Part of a small language model's weights.
Size: 9 layers, width 96, 2 heads of 64, MLP 256 GeGLU, vocabulary 8192, 1.9M parameters.
Training: a variant of SOAP for these matrices, 113M tokens.
Each number is 500 + 25 x the weight over its row's rms, rounded and kept within 0 to 999. Layers, rows and columns count from 0. Numbers have three digits each. The size before them is the row's rms in percent of the matrix's.

# down: layer 5 MLP down (transposed), 256x96, rms 0.185, rows 165-174, columns 0-95
# gate: layer 5 MLP gate, 256x96, rms 0.195, rows 166-174, columns 0-95
# up: layer 5 MLP up, 256x96, rms 0.193, rows 166-174, columns 0-95
down165 101:447508477502481483480479504529480503538477520487576497488493450484474514498489491490450527511481531554488483519505461450533485488506523479516529463463534496499517453492535475531508492495484518514528506490490543495500512502511529460483531481514511500496452491501461525477501516513523489466
gate166 105:504518516501565532490501524469549522508497528475517490497521496518476465505488506512497479519512478509538474506505512435472492527529505505523491508494534539521520530522517468541497531511521455528506493452547477473498543504484530513479524486476499540500476488474511455484512541517496483551
up166 101:506519534540493495485498495503511503494484509515498533476457484504472523500535528458515501520477485511498466500532547497477447544524496500489489500524528503527520521506475517548439505446524481574492529474495511476537476519517518481501524491497521537473520477525481460525458485501512488523
down166 101:474483540472491523474493487486522529509549523513486493494512505534480478517485530546506496492531490482501462486501487476469539504479537510536448522508519503544526462492506493512513473528485482529466469457530502475479579542511525506514501494500480532517472495494509470461510537514478522463
gate167 100:460482491473545492551491548479488500482459495504481503498525468466506487526530512493491521492522466488470509502560470466480518472499539503535517487498482527479463514544502489551487505513462487533457485524478522503493484521559474469521510500538475520494484456483496479529508516502495534503
up167 101:506465540517487488512492478519482478520536473489496525518531568490516496483526498470511555485461497467504517469511515512509500497496462440468510488485497509503532507462517476465486483471540506446505442510491463495510471512518463514501484505463542488522503520447500506499487512472517542508
down167 103:493513479471491523490514521518465480501465510509467477504494490475515485498512490488492509520504497524482480503552502470520501497545555492505508500495466525488488556524522479532506504521507499536570505493449499514519426485533502487467511532520524488514489499472497469455489504464435525532
gate168 090:541499534485497507495489498551490493547487507496497495486506510464492468479503532515477540473446537497518551490491498533469500520499497505462455524477515493529499525483507479462530483509520531525527524468496496478530523501471523540456528447505495498516512553498500458527455509517484538498
up168 098:487530512527501491509481527534505518527467528524484518493541533554527494515532545521495453453509495520473488540486478491529517497520501496509515500525522433478541534512562476520512531538501528504509526482482503462518518503503488498534490508502474491429516488495522470487475504507491491481
down168 089:532487496541502506530520492445499489492491502471521454485462490495470484477495448464509569520506495483562505469523507490464484521465462506501514499518516556510455465499456528522505495476494483527515482513520502512487489493520493502481489484488515534545475498496460525497545494501500537533
gate169 100:497486508507447497528478497465515464513493519483526515466525457518490482516462497495526506507506496475490499506539524498489468464463496466494497564509478495476514575531534485505479471507542533525477473462495506472478493492512521513539520480528492533460512494494519480490434498522520509469
up169 104:507491530487486530537488481455478538520482493542447454508537541505469477504531498479514507465508478475487479475525507497488447487461500521562541512533494463506476465489523462467500510501505482510526502493492528498456505447536485509511516534512510459528523516507504494514533490487516492491
down169 101:493510468517479495519492497493478486493549465480487494493509511497488459484445462534500464452516541491501527509497485481544519498497517491434460519508466526497515526517506532484496522456533514484450489508509487533510512461484484517531535548486510475513462490535469545505524513466512482490
gate170 110:465508495509507530588521506514511522521504522451539486480526479513488522486495528494510526461555498522499497513481497486501519509455490514502469494519479494539485502508568459469499487428529473498455475490491509512546515487494475469529497512509491494548496509515522495499465508510507486502
up170 109:508522503498441518469512486499491481548478499487443507493505483476516447500507495511510482483533499488501531448497503499512486485463523569496490498500519518517511487494498512465509478510528520532529525493489471506501484521412512551474498502504513526468524531533497521521460464489522522530
down170 109:461472495495466578486433495528493515534469531466490494491493481523507505558544435512493503509533452488489481448494502472497465488497483500461498484541485478472527483529507511487517456460482509484501483502481475510532500508493500515499485485464497507500539468498480507490502493517478499505
gate171 081:517462511507526534547529520504537467472501486500507455483479494478506466484456496478469492513504488501509513465495512505494471503515510561505483531482537539521508501479542489499482498461506476490490492472481472479540537504480576473513470457526511465486518502494480499515552520537473522498
up171 098:487518515529481476501531526480472483526501497447501553533490501457494534494455513528519477526479516511508499435471490507521527525497494530487499538535491529504524483525459513506489516536517487494495514506470528520511466539484556493500482462488464517478507510472538502472440520522483480508
down171 096:546480496519496526537503510455523490485488463517516434469511453560530480479482498475475524485514499494493544463539534492499486491499482519492506492492522487473496499474497510499526533475503485504499462500513476486488526468493516478529531502517577492507474510502471493531553460526486533510
gate172 105:504513469507452490489509480481463534491541484504520512475503470488528507493512512490482513524512509504500481511492480495492526550491479465537475513491517480508466484494483516480523490471539530476488553538482519505522432503522505497544465478504511474486505511566521496534483492496508410503
up172 102:500505475501541584520459511501476519479513478524447468463492522484514505531494519502488535480488449482474446475483489492506473529520505454494483509483474491492514492468476537476539528489497502539472500482480474489522514504528499512520484518511519500504491511517508482474465500500496433550
down172 102:490511506499480454491493510513558474524496514494512542564489474488484503455522510492493480502528496529498557535512535514519495513508495508553549506490482520480470516519554492500473511533502465465569486475492502491468515490490476519496490486531497489498490496478470533491525490481469559479
gate173 094:495500527481509500554492494503448445487530533485497505551504546557497497527542470462529497498474500474484484493445509499485517505434498504488486492496490536470468527476511472504489472473495524498499468524518514500499501515472525508521505498545522510492496552508509489507478481472551501462
up173 096:467493472459570546487501486506547485510488503518517472502527452498495494512500499469510450478466449512452507462467520495500478503544497504491505483516514507512526498443505522493475546517526505506504521494445477528480502485510528518481457476491475500471470509523504492529518479490545512505
down173 100:489517500523508464480513436527511532505514481519505513488481509497529445482495482534495477514484557549515526501484527470511535526501507489522495539526496501491438528523461485511470478523534509507500460540519504472535437503494511524510504512528540481506531479524486514481500530512498471467
gate174 094:491509469514501523504487500530491496521463478503509482483485486491525527495526501475501510479506504476515506473473509499507532494461494521492480516407538469495533554495511504480505472523510512540552467475469504511499489505453537514516470461510514435515484537492470473498534528460534500486
up174 103:494506511485510520517512493460513474475470472493491526511501481514524507492478485511517519485474503474511532472510472559545474487475514536491474501499491490517480552489450517471500465521538525484502532472502471456465520534518473513537472429486455474499459510501511530502475515531481484463
down174 085:517498459468487487488477493523517517535536508505531460487486493469507445518515486504489498505510507499491449513496496470470486513528527494505515496522496526493507442483521495512461502466466484512499483479535512534518502511516493474444500545551506510465567453524502480513499525452496544470